From a checkpoint of a small transformer trained on Wikipedia: 12 layers, MLP 640 tanh GELU.
Each number is 500 + 25 x the weight over its row's rms, rounded and kept within 0 to 999. Layers, rows and columns count from 0. Numbers have three digits each. The size before them is the row's rms in percent of the matrix's.

# up: layer 5 MLP up, 640x160, rms 0.191, rows 458-539, columns 0-79
# down: layer 5 MLP down (transposed), 640x160, rms 0.13, rows 458-538, columns 0-79
up458 099:497511491463488465506497427474483494537515480511483475497481533523518481478501508491529449561497548475490504504504465507475501479501504454534446497530470462506457479504556536534530497540510513489480477493534500478520486526507463547447474460
down458 094:479493477507508505495479509498542498474498541497521498497496524516499526497531496522447490478481502480491531497459533505483467530488484544498530486475499492506516536515500482443525473467498467554509509522539475474523509531530532473510467507
up459 101:537517502533494509462502518507493524471467510480501487508480475550494518464454529535533515486525555505500481482519458496515512476480485506524511468522489547507498438512497476554504448521544482511531519500522497467477466453472526464465508478
down459 104:456550495501513489491515490510471484468499497475498503493513474511497494500517480473489511544483546528494491471516516489541453500503472522535491516498510503539526500479480474501496512537510510515533443559508483482528500484485462511546549519
up460 101:464567527469505524502498512486480471512509511512511481525483493581511528509498517524529520520470476496494493501492481556464497478468532511538524469481522507536492518518502469516460498488510538450476544490524478495519512522479505527481535533
down460 105:529504509525486494503483479451488521533514522489467499463498456485511508513504505532484513496495515483474520506508488462484505538511503464494484466518519506527541489501445504498557491525509497516468493489459489519529485539481486475561558470
up461 089:470489548490512472464463503498523494499501505554494483551503519498502544527482517504470497498520523498471547451506505518513545465471514484443499454481514490502460504503531468506499531517533520450470476503520533470493484491512530451481496511
down461 096:511514530495512491475516534514466453514503488444526500494441440493513515509507481473467476499444526554501515536520512487515537501546511510475509502523503537495556457493492492500478521479529479533500529512533451490481544484447468495441548524
up462 085:493505536522520528516520470473547484453513510494474537481513518495466471507490508497419508486509458481512510478511553480486549489483538515496482490510466467484447513519485494497486507457508494509470533479518478491530510485492502501487504551
down462 092:500478497503537498441506465502465471508484482465478490462532495511500466511552504549465511493519515506467456504518499484474478483520496474542470529506534523464466494517513466459472531535534505536494531501503481455524512548462492471486491544
up463 097:508496468490490541519491457531507525526510508478501488522486507507527504505490529493506467501483476493494483549479539508526517531458539551459508457489495515464528491486504506490515513480479526481496530505504519524435510503547454518549516533
down463 097:485500500496515507504550494478502471488481493497509522485476475495504475540525505472452562550496530532489499511486515515533489493497549468499481513528534479511499498518448494516521500510500501525435502502533483519501514487464487488553507514
up464 099:508499529528520504487471495494485441474511545535510501511492490548447476481505455459503507417543449534530480452440504499479532492522499490522478512576496495486502489544509518546525497528546502455472539521496436513491506503448520504500523505
down464 103:511501484525486528519524546500532492512489491476495503540488495506479484531508542505474526532438539444492491498507545462540481478535496533525497503460521450482501489531479439498475478502530484515493536502492487478470502527502501486508457468
up465 102:504473519488504465547478533525476496529524508478520509484471485518505538478503470522518498542482465480507482520513484470495472464510487521474463481487520490543496548512537443456507494494495472525453487530525515501487526460479531530529515466
down465 102:498551456545503526496544469486543517504472509520469550483499508471498486462524545445468484522487494497529482494503506471504499485547500549486543507480518468540501472507495534508500480531483519462521528486474502515502490506538476505467482502
up466 090:575474531522494496554526454462515529492513529531491497488500512524522488467465493496503529475518536488489525469472458461471522516544475517490534524535491496515477503537509522508506482488505460521472508482515507453527509496507518507505470476
down466 088:476512469466503471462483512528501471460515531483527494470459481521481510521536499468488449470498469539512496491519542521511476486464498502508464487500497511539545485485477479501528467514465529496496522531514493524486510489501516482482504524
up467 095:483492504498486536536470452511498477521499509524478491505508507474539445509513509458506483489497510511540475482493474487520494477521525522500490526490536473454526496547486514502580479549476519482510515513496487456451490519500475463469463459
down467 111:495471499551462505513477509474482488513490503567532458504484478498539479520521498510500474487514523489541487513495476474534517507541488498450448482509563495488466452517484509519525489480486529477479530514439465538479440518499491468489509509
up468 105:476508510521501476542491504499500545490517526497494481504496483469525472496527557489501500441516492507497513522507516530482517529469490515481525489493520517491529508491502517496516492531477485497523482496516448503468494495551487530491518455
down468 104:516514457502466503535495490518506460523518492509521495496490492504477496530489477537431488487500516475510519487538505499505501472541515521504495473515489494492471487438499470504512510451509510549501495537473491515501516541489505487499509532
up469 096:505526475499478498510466505520506493495504506533490570488465502513475478494521524459502470486520472488508508533483439487543494539513512498490488482508455499508530500487522521493485491534495549536493513493510500549498462468485518455526530523
down469 095:527496475484476495493508475475493500495494505475469525447520493538526496496515496521507491525507547542522448503520452534498499468485542490485493504426508531486512536496519475479545492446499517518469499483499526504463532551532504591455487486
up470 088:553487509456456539474490533524461461520486488572523498477525506529514512485477481491488493478503486520475462449512487528514540529511458493525493502502529523494503495489457474496519497494523495458513518518516506540514511508466515463516542496
down470 097:542546513489530472498511537508500530495526559528490511467515517486495535515559481543451524463462496484488494503504462501452515532517533525483539501493482514501477532468460515526528475466486489495462528542509483498509487484492482472510493504
up471 096:466510491463520509541523525488485527515518481565483512529495497544471462489491521464452476498506478457489510529478483501505516501516491522460537518518492500478532425500501514521484519543468504504497477515468531498479496536495514510544497478
down471 107:468494513492492530480479512422513540486549499505501537542523461497504485499468486507511502516473499527515486481479498488511482517532468483492520465507457533488463483527501504469512500495518505484480459484483507491499504507538513551483447499
up472 104:474512447483475470498495461495492559479519506494468539470494477471491504450532489489490512510493508509482503490460477495536486523486485503495501515468529445505505502518473499473489490571467504499519517494496519493557535542480500537527494535
down472 101:476485520505578483489475498496466451487520479518535512527506528497512544504480477481531508495539500566508450531456539489510532518506514441485500499468516493478505493493480488487481530495508480453508443532476504499495522496511497469500488463
up473 088:485485492545534447492505535519541476516427523497495527490468498470503517461474503513539488516536505502507544480520436518518501553428524512486483463477516505452522522520502491529537512458480450471500515545463465515437496474522461543484479532
down473 083:501520507492470527514521498547478524506559486490507529496468511506519511531536472507447487444480451500515470494427532477498500493520477514503488526488513506500486520437500520481471510524486514510531504497477547497512494491473491468531448474
up474 104:470475472478511508498495473544496482472501487493494479528510511465503466496495479506534483486494501513528455472511455457516500467450516514496548536467498522483509486523510524525511497557516496499504492471488471457436541501518471528484497512
down474 100:521487573517478538472519496497522473534514538508500462534485506516548495509480486501497522499468492501439539521484484494492495475503501476506517493531449492495472533502501528517522491499544531501479521454520512523453490478522502477497502487
up475 098:548503484513512509533517510501534512525526489484493514511458513501484535475501495514496531454550493492535491499485512520479476491541473470460537489515468477511510512512496499576502503543502478504500482465513546527472496547508519508474505494
down475 094:506485493472513501472511517444463458518493481522514506529538499471517470466510520505468485510471484547506492573488487478518471474475549523496471481512511523493497503496495466506504504522472472517484499516462496491540526477515531523502483543
up476 098:502514507494526486507449543504512482535449496523491488502521517497527535535525517491520490547477524524490533507501502503438481521510558496533500481497495516487495512483539508465466496496479499458505508507493476521489447461473476510482482551
down476 100:546503508475517488482486480483495501502500483474522462562522450504539522484473509512474516533479529503495482493530518489515491526506492453489500487502526516510519488482466518468479485479505517522550517478499493517488512453513518474532510464
up477 097:491487510512488482519487511489484517476503472464526537499534468499486495502512499519503508490492509466469520451534514499509481487543532535516466496480493469514528508470532522477505453453474514498533513509486530489517535492517500467530479522
down477 094:475521495533525490572492538514493472547533499512505469522449485500511518499465496512486444524503486497545512518460484475487539466441497523492522512523494496517520524540491500501490507532517524494502486475492448516483488522449517483484501472
up478 101:475500538518465482542496537540504491517463526495476483486515484533520500494495534497525504493492537501530476444504506492485493484531521512493508492482495479461541494496445524515530472517475484504478464471530502546508539488481463477502494511
down478 102:555507475528533501474501516466488461531526496510440498509451517476481493491479518488466523512546479546475511511560496466518526502491499469506485510514475549519506514553489483477475505493496498500523452498493511534514497490495467513512508490
up479 112:514528518506504520526459513515489483450509526544506500476491455451501495492523509498535491519491493511480499526511445492516535483485495475495510525508499480472455499526508561484495488524505505538473537556488449521525526467489465479476499502
down479 106:550493520472480486531527508538480524508465473438474496528482496561472487523503483482555495482476494470452494481486526486512558505485479489491497522504520450530505500490455518526469495487496474507494489549540500480528502521511474478508518495
up480 112:529503535509528474497459554441505522513477520474507491474519479498526508479499506480461480481534533508496489525468522488529482519495517526513499491532498494455481520485509463513508497526484512498517512474513522496476468457477558487482500464
down480 101:459451492520449496530524479552499502494515506534495520513481487521502496493483489484517533530494506513505488487519500539487530434519492530492520483466497540540535462500500534511490511475493518498512464479463502518529520568544452521534471531
up481 099:488505458508488482532477509511531500512520493489529483533485482492473500518462458528532489526469483505490511488473461476520493511480509507530516513462482454576473500469497495491524506470539510497500499509467533496476561548535497520463454475
down481 097:535512534443489470454509536543489540493487506481478500483527508467507518481475527485520477497509502518510498525535514477501531516501505523464504464468505506475501491570529503487454499541425496463532480500472456519496433498511542478562473556
up482 093:492475534489495479481469491496479459484509512504512523531477511486466467501511504487482502511516500459482528496497517503522557514498517504517513532522488517485495504503488512460473502482467539516521504525518442474521519522492486443499504521
down482 095:504491484569483497536506493487483523506529482461537470465463498518535520524488456496501481498468498515512524490514500480491458487521477467485471456523509501484537514494483500539481492520492460516494505514521520533505477484477444523484488466
up483 102:432499455484515501529534447518477556542523515509462485521536495523504494561482501465483463504519504554443485452521459527488512518502482492533515525513478481499496482467518542463495492489506496511485526500508516485518469500528520492504467501
down483 097:530511487490479478512477509549480506479529468488489477504497493485476505515482501496537489524497540490519485487488514479496508474468502486462493507479489522518470474512489477520461474514492512476522503510513542487553546523485471504507500485
up484 097:522502507473559463538491507504485527515485490474506478495485540509475570575525507437457485532540457455485518530492508503528488486530577550490482489473468515497473534526483524493486515510492494455486498519482474520485485494549463521488515507
down484 094:490488497523529518482468444502505547466485438502539519434485500541538462508504475517500473510509513539520456504472514471486490530498502516505517504507526482497522473507527521484543506501454536488514511512509526486517534488494489522517495492
up485 099:509507558469545505467497497504486506493499504498461495496471511504498505437529546436484478520476504494477523491508483477497543498502546490494509470544496498507518488470523494500469493475507505493500519505511477485479518518525459505510496452
down485 102:503480493473494506499481510508478509502473479499526513459494485507530489480519487521512539498515539521445498510560530502540481483533493476467541536461505523506524472557546471540454466523477553521481515512476491496499467473485467478500499531
up486 102:498512468492493486484481465478489490496482553518506503516531498521483530488541504499475510542497495540511503545495486432516533516454502528486488480470504567474507485485538470512476503529490495509524493501499491495496512498499481452514457517
down486 096:513506490473501460507490537529498510472531449500483502494536518499513497510466452480517450474503448484526495508483454518529526487535472533496501478532508489500491514564447488521476483536464528536468526492498539540517500521517497505517513465
up487 095:471422503488479486471488518491499521472524464503490486496469492471467489480500510532515576450533462467516509492496518492512464482489535531508531530507551517516478519481492510483505496479521480507532478489482534486474537546537552506476534507
down487 094:501526469551510515540495501528479537517471507472449495525532500519481500510503501504498483517532518515453438511510536492479472464514559487479546528475518486524527492515498523487517484514467465426507510522491551480521505477512515466519478445
up488 107:519500484487486474492463505524462503486481531474564502483528525473518473519477506483467498506510476441494497516477498450525499511523520527474504532446500515473493522533463493497500480492502481506488484506523515502513481528508533504541521509
down488 102:475516509498481508487498538555507525499514484485508500509508489495488480551504503487515543469488500522489546504522482508488487525504565481508472471539485535494522462503509450508449522511534511498479475498491493492500473515485490486489510498
up489 097:517490480530474501518547480523508541492527496505498544454484486506429534546474521480529467498501514555508520488551490509516491470506488510515530463505509541534502469529523541530510495483540478476479490561505481487490504463553501484516497484
down489 103:533469511539488472496509516518515533437503509494489510487463563478501516509480481504491435528519489506523499477537468500485476469485489497480491506551479464510472524507514531457447472471519441470511527521495482468540483500521521507459513501
up490 113:522487529513491496522517509512513522485464490492498530517473486496463466508527468534483547494506526506510487510469516501496476507486532535547553487489544492470478501501475527536454502481456490462512518447518527516445517516518494522485453492
down490 104:496506563503483537490478503472536506493491503520502483524500518501474509509486505501491509499469511489484507500528529499502525502513484505502501529525506547483468501509498512471519475473507505561520475559466491441530483492463543470488499502
up491 108:500466531515465510512450468499542496493500495475466515478471481493510507495485483495484472541521538455526482481514489483478499508505521511457506503495477500526495520510497507516519518468463519521486464524501486476496503515510520442490537472
down491 109:498467525491483472500486509525538527485518519519530498478481471519493483432471521478556477483482515514463450438504517465472536483515462446501500500518513538509520526472540490506464500513527487518501515508463472503465494490493519548520513461
up492 104:455521508520489511463522536538474448516516528473534517522484499509480540487460543486502481522487473491471482511481484537514498515501506581496508454495542509500511450488507478499478486503502515540482529551501500482488444493490487540516492478
down492 108:525509470498499511534515494454557547496481463512464481481527472508473504447523523519519518490505528497480526506532487473459483530526516485478496516497455469505490507471488513514513471510508514494502492474517483497480508510487500474501505491
up493 103:528523500515487464502529493545487502498498507514507470496521476454504506492512492481486482492528481492488506515504482532473553483464522530502518490498489508512460505526458521532465515545490488471517506448508458516516565457475519540487498504
down493 092:454509451524510470495494483484497470523533499494506528515496530550533495504474495524525525520518520528519496432485468465533462490497465486517492490524491498490482470519506478513527520463504498536459476535487534456499482534477488446509521514
up494 099:476530529489475520475508520477519481482492521503490493444488500487493529501471494512461507479501526525470478498480540499515579467535510442526483496506500490490492477480495487551481515519498526487498497514492515529543469440481526559499509545
down494 105:507494487552505468503534473513472510487502429525528526497491418480505507531498510516465545524520483494468456512523486506493491509585516502493464523519516471492490512503509496487517509482518498511477501484498480489508478548490457489480550503
up495 099:539470491505522487515524500502509501487495481499504493502483524466544478477486493476527529462502495431533477517449479502496534537521537484498484521501470468489511488523507559467523444520531527492474450507478532506545488475498510511506504537
down495 100:462525489472508511494472457525457475516500474542492495520490478522486483499513445525523477528523532498506510469519525483494543475499461486474470477488505508526485528462535475520484463492523455495444505547524470478497497499512468517492493501
up496 095:476522529484481459493491508477491545518525520520438511487524493463471485500487513548458478499510535467473536487540502496499471496424488502509474460492513489511491527441522493501492489499484501485471486538511525522510455460521510494482427502
down496 089:458452471510506513522517490503514493520501451502475476514494473519509522511454470492503513492492509539518510536528462500454478489518515507505528514505501513516486510457516521507522535500496506508538502429538443553477524519491469483568505527
up497 103:536499522538438565484497507521482537470472492477451537501453512501431483493471521513519478530541471505503473425499507496509506483522498482513527476482453481487455501493497484513472508490503536524496515483525519495486523514518501510511547508
down497 100:536472503464492494504496460508518484486472536467522499524493508499458509476525470484540493487449545473442504519539518482496515458508504502466517567491525482530484474519519513506537515470506518511505524522503443516488474505491515492495478461
up498 104:568465463518480510538502491510478504453511461510541460511463512508475499459497527505494482560523498448510497532473491464516487516467533499526519499518508518439533513556491530495507496502525514516512538506478516502480494512488489492469508495
down498 099:469504523514463483436520548472497510502502458492497483488512494467538529543497487506509510511486482494509501501516541520521473508494460452491548508500484506562465496462486489472458464520492512529453483502484491519528504459500517527538521495
up499 099:488465525515544525493507496501493515498547518528516529489538509517526521479482490530513508526569487539499487493440512513487552475488519520496477499489544480486463539505451475473509520529457484535517500523515467445523524501481518497476491471
down499 102:526495568489476475478515522481546483524479543506527512514460446510442482501517481489505560512469474530530506494501473481537453474526505471539473531494495482517488516479498546527506479508499480485483533514539481528487526548477522507494492471
up500 103:504523474501541457556513488489497513517546485495518488479474513465501527514480505456501468533520528507496443488495503513502498499524478535549476546519529561495494500503527524540485488499483520499494521497493500503442524507504488482523494501
down500 111:471476509492457517456518481512496524497498521507553468522516477494531539514508482511509481512499500470514523501535483506526501502483516490481518508506511503490494520499445486508508523555507461509512484459516500533514516469522514530475512473
up501 099:503522471493480552509520477499527522495495472486475533503504519508515437475479496523487476531474563474505527498540531507488502487498516509478496535487542508497513560510503474493495488494445478488508515485507491495511488505511452504505524503
down501 095:537499519517489504501461536522466446515488504516512483489505494477498546505541445515515505476531478517505457489486463506491533463461467536480481462515502488499437492460481559500507503491486464474536528530553501531495467472485511458498519474
up502 100:503531468487502510467512498501512508506508543512523487522460497497501485483498511531514461526497460480501480542511525520502513501471527462509528483473477491484459483511492508473529481524523516517534457517459508507492563475503518475501475482
down502 100:473526527517486519538515480512450459505508500477502556521475466507480530511511489486535491507510510497533473501470521528478526492503535498493439492484477510496536485459506500555493489499451442520513490522471471527452530436465484501510482508
up503 098:524492474498539489483493515548483556467527481452493489466532504493492502502485533508486486536485495540529499464514467485517442534462501547524480543526485501487468496518568496451512478526449459542526521458516483519458497514510464480530524499
down503 094:465530486495470530478509497491472517472488530519518515488525496498464504530494471504560507531498500481565535471480467525483551456489495476540517529478476493467538524504504511522451496515492473468532554484487512475515448494489530527469484494
up504 098:477491484470497501520525495534458523490510512493471480510502526498523505462522463524523467458501446494491484472528484518533536480529467514551514468536444501497491479499468505553504504484501506474467538493510492476510459533477526514493522488
down504 097:495472515507514499488496497498512511553450495529506506517537516440473512545530513516468493502496469519499515489599479502511443492463505485474497488448478506521532475500522463456529510485542531486537531478477472489491539480518535492516503518
up505 100:543480495454515490507504527531479493501466516479490472503499509491520549523497532496510468478533488474513509489502438458517518473499506459473562498501507516525505510469499519453462465495549512448475504478510491508486465484519502530481456568
down505 098:516504485526466465528474442501530509486515508532454540502491415502509514503530507510479543467495442491492455484537488484492499520529521511528443508504512495475513497500510507521505477527442479519515531499472490510492513456509481498545555497
up506 095:502494509481521478453480478461514521504495497517523504505493520474490482517515469497471495494526497521495493521533523446512489542492540500486560523524501507498504531509528524536513525500511514469500464492466493470536496484540467508524467477
down506 098:516502510507473460526555535530491491505485485474460537496510481525503481446533484487513522491445532527482509509525504510484506480525496514493470493465476493509494463467497515505486494477511516526498492462494475517516496542488497538513455512
up507 100:504501501526509502464498535485480517491464521519487483484487511499524518513510478437521442499476508498503482490453480483519490496519474463541529493490532486496456494528471519526506454507495515521506481522505513522461547511492477467530527514
down507 098:507466471517469440482490449578506509478502484486501448518500490534507528493490517508504518501537497468476530492511517527529484497523490500478510522464546502483454515514457507495485502502544481502474491471511486484547433503500495511503513518
up508 105:491526506489544472492487547498520507511482548455517487500503431501489498468479528510471496488531513524521524464524503522512529541521563485531504509491476475511493528525475483498507503479451528470440503510480490526491525541499474496488492510
down508 104:492430486518539516490549489470500529528485482462483490505515526487547469522485502492523508493485556519480452515508495528437490491479442497534502468533500484493534495491486543465513572511514502468520496521499498477521486508566462491517475483
up509 095:470483505463463526513535527494499511492506518511523511534499495490498478472493530527526505532512462459571499514468440513506505536476454503510498487526505515437534501543510517501472529525532473522505491467483503526476503498497476508517463470
down509 097:515514470531498472507464476480518502514500471542473521474508498498502509516530478502471498474484543500516509513509482506492530523500496495497493495466518485538496509462437533484519518512453466556528505489496478534502479496520488538497504520
up510 096:510498501540499534549553489468468521513485476499528518516478522501555507479474483461487493465496539467485480425513541538520492477511490575522530494494511510483521474499437483503491491476495480524479511498541485494488516505496468457500487479
down510 090:453483462485502493499486491524526474486505543483477489530482470503466534549507530512518502491472482518534497537484493490504519508483504477507474506534554514457507538467550527483503508522539500488472456492519530536455505512505512528527526504
up511 104:443498495458482519473486543496526491487488545541512541494491521585492513517489472515524512531463495517534525503525525504509440494493470480476509483497504489487506507512491488460502489478495505485514476508536523508520478498515543498500499540
down511 107:518510468489503492492485466501489484474539511469486496498506463490473492496497518501456508532526465548490469468502448492494486473510527548516520473528490489471507512508486531448527502489518498533518523477481521491523556502496480533534497486
up512 091:510485526525509563500485524501517512452495475457545469471510505521467529525474470495475500517514461513524506487442518532557512524490525478503487503490474471505491499515510489512500467493487473501492479522491492495530538536474519536526513522
down512 099:460530458541505462478521544544554478496504466554518491512488457498473507488472479536473493529554492469486515526489487530538477485487512460458504475524525518517483493500491478506455511507492529445500523495560480519492463508487500507522511445
up513 096:517463515526507500480530497537490508517483503493474501480462495510451531459483520468479510447542495486504514551491498490465534492462500490508540550525499508493468514506501534481491485478473489495508509512512499468520584512500531524492483500
down513 091:456522518508499498505519542513488491469510481510538483563478526501540466543483493495505462512470516517451509454482477501513499467541510465461514476485507528510488483502491446512512534475491512426482499508476538535467453522508533468503520471
up514 100:506497513465476519491504517493487500495458538448486487513473504526542527501538515467475496534446480507536522494516475481526539450542486532512537487493485514451493502499501493518492499502508527469553481523520483481487513508466496513454529486
down514 095:515490493520543507495505479470545486517495495498508531507503473453490460475473505517521522474583482435486492503528508534505484526531483449526515501545483504550523444516501511469462496476557480512508449492539493512500507505540492512519512506
up515 103:450498517506493530564474469507515465481554495506518506484522518493479454470430562451478484511546501475519526475506465519510501525486502507459502525476504528467496513522514503527478498499459509519520436508515521508504442478500510483505512512
down515 095:545507499491490509484519481514496508517459529453458508520507483524540508488532483496472530497512521531475484518501502457464538494491462501535502516505536513516492501504493506485508504487500511472511538484466486490477538469485494521491521504
up516 103:482524501495461491514523504525510489464508463490477485507484530485501496476477502471520501490518502512503523513517480548482560505483467511507520513489537540468515479484489473463507460455523540544493507495536495455515503485520530527468535497
down516 100:508507535488488513565522497519490493456461521520507518513478507517496522474485464482512513505465470462481503485543534504521462500518514516534524460519530508519467516463511470552530503502506477480486483512481484561461539497548487462505501515
up517 094:474452541477457512451494526515479520493489519479508523494464489467490505522517481472444477516486507485521545492469492504508501537443509531480474518526506491510512477533477481527525499511470478475517457553486517513504493448511497486522505507
down517 097:505465461506477529481486480508528477516498484488479529484541534492531521499517548492539516467490515508483496513497479474477520455527520493513498506513502567482516504510496509482549519501525532475475472491524457495523498496496457517489501453
up518 097:516484516487496536544505514554466528473493483499464505461508502500503501502513518454527503495497521453544452528534479514461549507539483492540528506506483504494539483518489477513456520521470487517546452493496480483582483476515505508500479546
down518 103:494516460483544508470470509501488509453530486523528475505548431491490512502486505555525504470484496541504491522530483508480522467502543496463513507461489500508490485468511500462513468504463498496497523494494498506525474479488509543500522494
up519 107:526547492493538493515475479502518499488508527503514528509460516479450508494484467537474510558534494497493498521505528500497504476484464472524472475501500492504503509507482479496561510492530460488510514496489487503552491507487484472501479506
down519 109:521499501523504495566494478466501525499484539487512484496523485482529542526540508506521481548513491531529496501464439488511479453530442481510530450490512471498499489535524503511498448527504478521501512508514502508498476529496466494496518544
up520 097:475467491527541529499509488483537501549514494478517514501491455476546505508500480463471501528549493498503498470498473510480513510456527507519495463499487485511469434495482494543524517536481478509533516507503494496473518500492443488587475517
down520 091:501534527500517466554516543452518457481509495486480469440473522505540484518493490492541513501493509517521509548514496490465495466548481529504531484460500515468486529505520530490484495464515481553503503492478497509473481524501500490504476524
up521 094:479515492495516497525489509497493512479476501486490534468476531505516489506540558487572483448489522504547476500498512519483568488483525508510524481457520472506481475500470519506525564507535483474528507512497530456495482496500499469496500516
down521 096:506499515508544511515501495493504457500494497492552506522482496458531533446508478488478506494529496492493533514513558519489462485462456482486518515522536553521498484509525482498554468529489499477501493473484495477502509505522488492518502516
up522 092:513536514486452512517479461451499506544465508480497536515446478520528515495490526511488516521512537487521462467468469469495498505490482529458488523494446503506506465468534483489508492525526468516517528482503496507513513521499543518499513513
down522 106:521495520466472506501490522486481515468499497528492506531485441545484497493522504555528493485495542512518486456525502461514485506537511550529517521480503521506534474486485474538504487542519487513482477471489505521496520514512500509490478494
up523 099:489495475531450484500493548468521489546462476512533492520493506504496518472503546500503521498476500512518491497483514475478487544494530537537471513458482500507560523490518531545464491507513497465520506513503521494491485507543508501532475476
down523 099:500500486484511533483482543528513515499540481501509530495456496472464438513521500504497488498482543546510480533524525553527493511494480462490536513534502508467516461490529485531523486536497481455515464522494511541492561489510489470533516500
up524 097:466478521505463467525528483477507538494491529488517534534502461528524486538449539545514452499469535501485481518506495502544515477509474471529490498528488495515522472477524499491521538516482451467493460537455518532530489522482488512479513555
down524 092:512503527480478483449515500523479518494487492506540528497481511480476513515531519479485493460471522525493500509483559474511482524493542504508525456517522500489508484470501504525495509464504537488494495479550533464544453513514460484526482490
up525 091:497519514500504476506496460514515515490549477493520489460503509485529515498490497466475497530501496497461434520511469497542525499502484490510501486503497477517486513494504512488479526491496487492551515481499470456520512514494478498514473466
down525 089:492538465493509490499477544523487520485484480497467507505531465520508438462518489456463490501538533503481550542483536505489517495511487536484479500536490515465480518489509490498496531477510512526483525532493494517524527490487514505467490498
up526 091:520535476471492475485501505486497491486516532522492515493477508487476480499437550534504518460511530473496501497470523477493440492553536498483500526526504462475493458501465494479491536520530493491490506501501487497522490491510546477543453499
down526 099:494462501495518511543506519474506521517491511492502522515510541498505479555471504519444495475531483524479464495550464480529487505520564498526508504560526486529522472492500508468522484474499489473502528542497484473519483478487530477468447489
up527 102:497522554546474466522474536465487467484461457521500501500488461495494473485488469481475519524498531484489493529523524503512466492469522548500514477504540493497506481481523482477509472470486511514490523487512513535464526525510471521472482479
down527 104:499454458522507510526523484487462520487538502527511493504484460517512513530500502506448457507477437495491461511493541501479504493479493505508482509488463502535480516487507547475496489507495480478433491517491527480550520532511479466490548469
up528 098:479504498461502464494488503532474492508518507518509543519475552498510507460437531563510488488523493505498526485507507512513502495491515451500496534458477465499491521525527504508504482521468514486524497484499503473522522462463465467556481518
down528 101:503508527471547509519482526474527499487503466523481530507458521457488494484505481478512488520502522523498428481471506484519489475500481500498506513486492541461474527552519502500448521524549509498506510534503541506517549511484493470537539466
up529 098:458502516481495534500489480512509544479523481499480482518488501507482491533506494486512458512523548518510481537552473532476501503438485492513504548493497498553508505531492476532503496478454487444531498486519488496505466467522495497475481522
down529 095:512489499507474497471501519479469492517514526496569538482504467502530463492511447540492543488479455494524494450494515470504520512530499538488513431503478502458484491549479503484522522510525491558525503463523479523515521550527506477544521504
up530 099:458470485516468493504514495506533464525491488496513520481526556499558506537513523472467488479503497511532517531525462468495464481512525502512470469509550534499489517495539523492484492510492500472470479527533520490522491498514554489555537480
down530 108:470488478541467526551503488493491453500475491483528478500528457508521505505451484491496526477473497510467504503490514522473485506538502496493525481489503518508547509479491492518530482515529530508478478457499513490530517510448486490547512526
up531 097:479479451505527479485533533513512501519527520520488522509511517507516502510467485467439488475490479514495539511520524537483547452462543524502474442510497495509471496489565507454490499508529511485486526491474508507488547457483561458500508487
down531 103:535536538491484535487529493492472491448530486524519471489481498504521486529485517496483482461503531526499501515489540526453500556500518498511488471537563566526531495526449518505495485464464514458528547512539480477488468482485466507525497490
up532 097:489516473507477486520493498483489534479487509532525525477496486521543511489481559471442537477555508494480526465505497504482471532538488502523496483518495515493465482525510485474479478472483521518543503520505481494553475509507492468518477522
down532 099:525494505483523472519474493524490498496483518475523464474462463508497513493497520524525448492478534493489513491516496495477539462532468506492502485466510498471472488508518480524537503469551485482525522502508500467544476513487519499543518518
up533 098:512524494476489482530509492530526501517497524492549535497463473490518515494471535473493471531468483469523467497517512493489536543522490547483508541507490489508474482493494503488534548548500506545515522504502443488495492478514542505496506514
down533 096:496561477505476492469470498427466482507494471511493464481494512455504487491524544533509500485541494532503493459515493505469485469485521513496461500527528486497497489477508535496491515430506486468459485485530511499477460541470469509515523508
up534 104:485511502520490531541522421501522492496486495498534511532475530525489503498492490533509506526495460454516538504492472466522498567491490479501446464498525531483501496489515438490467483453494502524489482521481508514484496504503512512454490566
down534 109:496550442478486514487500467485509497533487486512504509509495517512552476523528474478466528463470532544488534499547509494509493487459495508518506482486525469499442497509486485492507475497503531488459465482541487511503495491507494455538466496
up535 098:503493513522507536508502491487505460509491495495490527469520487469481512511510469466511461512541511507542489529497498479451522519486499500490514509491442432503479480475518485489463474490490513509488517454483465490504541533489508492440466496
down535 088:559519502492492467509489488513494499532533488529522497515465481499535471487512492534497514480471520501510513478509472490561486479477508486471471481555551487491500500525518507492541559494508548487498525534486498509523474465530551485534536435
up536 100:457557485487531501485485485530514462488526488499512466539532567508501489463474528521452472513484481486520483530529503491473487494496522467479497535494496501476524506465510483492501491468489521491487540533496480508478484474477478481480487509
down536 099:526482502510505498473482499449530470497551494525447431510508517526473494499502468478567514536443520474476500474532498513468522466502502498483519455509476501496464442506520507481497486518498448520504506504459509445495493526490465501501496495
up537 104:472506534498468501520532496478441511464588497540517509516501499479486530509490489511476494444474502496509507505491498520517483462485510467508552473494470475456529452482479536544515513519506516490459491503487495521487482526478510498483482494
down537 101:557493442476548498511468506512515489521476519487464518516531474476544444520518499500487454515480527448497520496508481475498521495528495491526475485459509509521483534510500490428469504514481505492515428505487496546530466500505498486474485549
up538 087:436456488534537459492482497510560502455475504475553508505458491494516518522503502519559494514511520492517514503513494519521484541496510480539456480530523517528433476492509529515483492469488495463497485483508506503518538493478515485518485544
down538 087:479489510497497495540493514535497493537467480508497494480500503486490478506495465515453544502541548500475465536538468507499499505515465519533452477510495505542508498553485490476485555535478475510454516521499515463502528480511502492459468530
up539 105:516529508484530487529518471460484469508499509515500522544507519520466534503477487481515556490510505515531502498474498537480538528465480505481475491516484465518497480464479501505480551521487510495523517480482466520509490477506533506478492508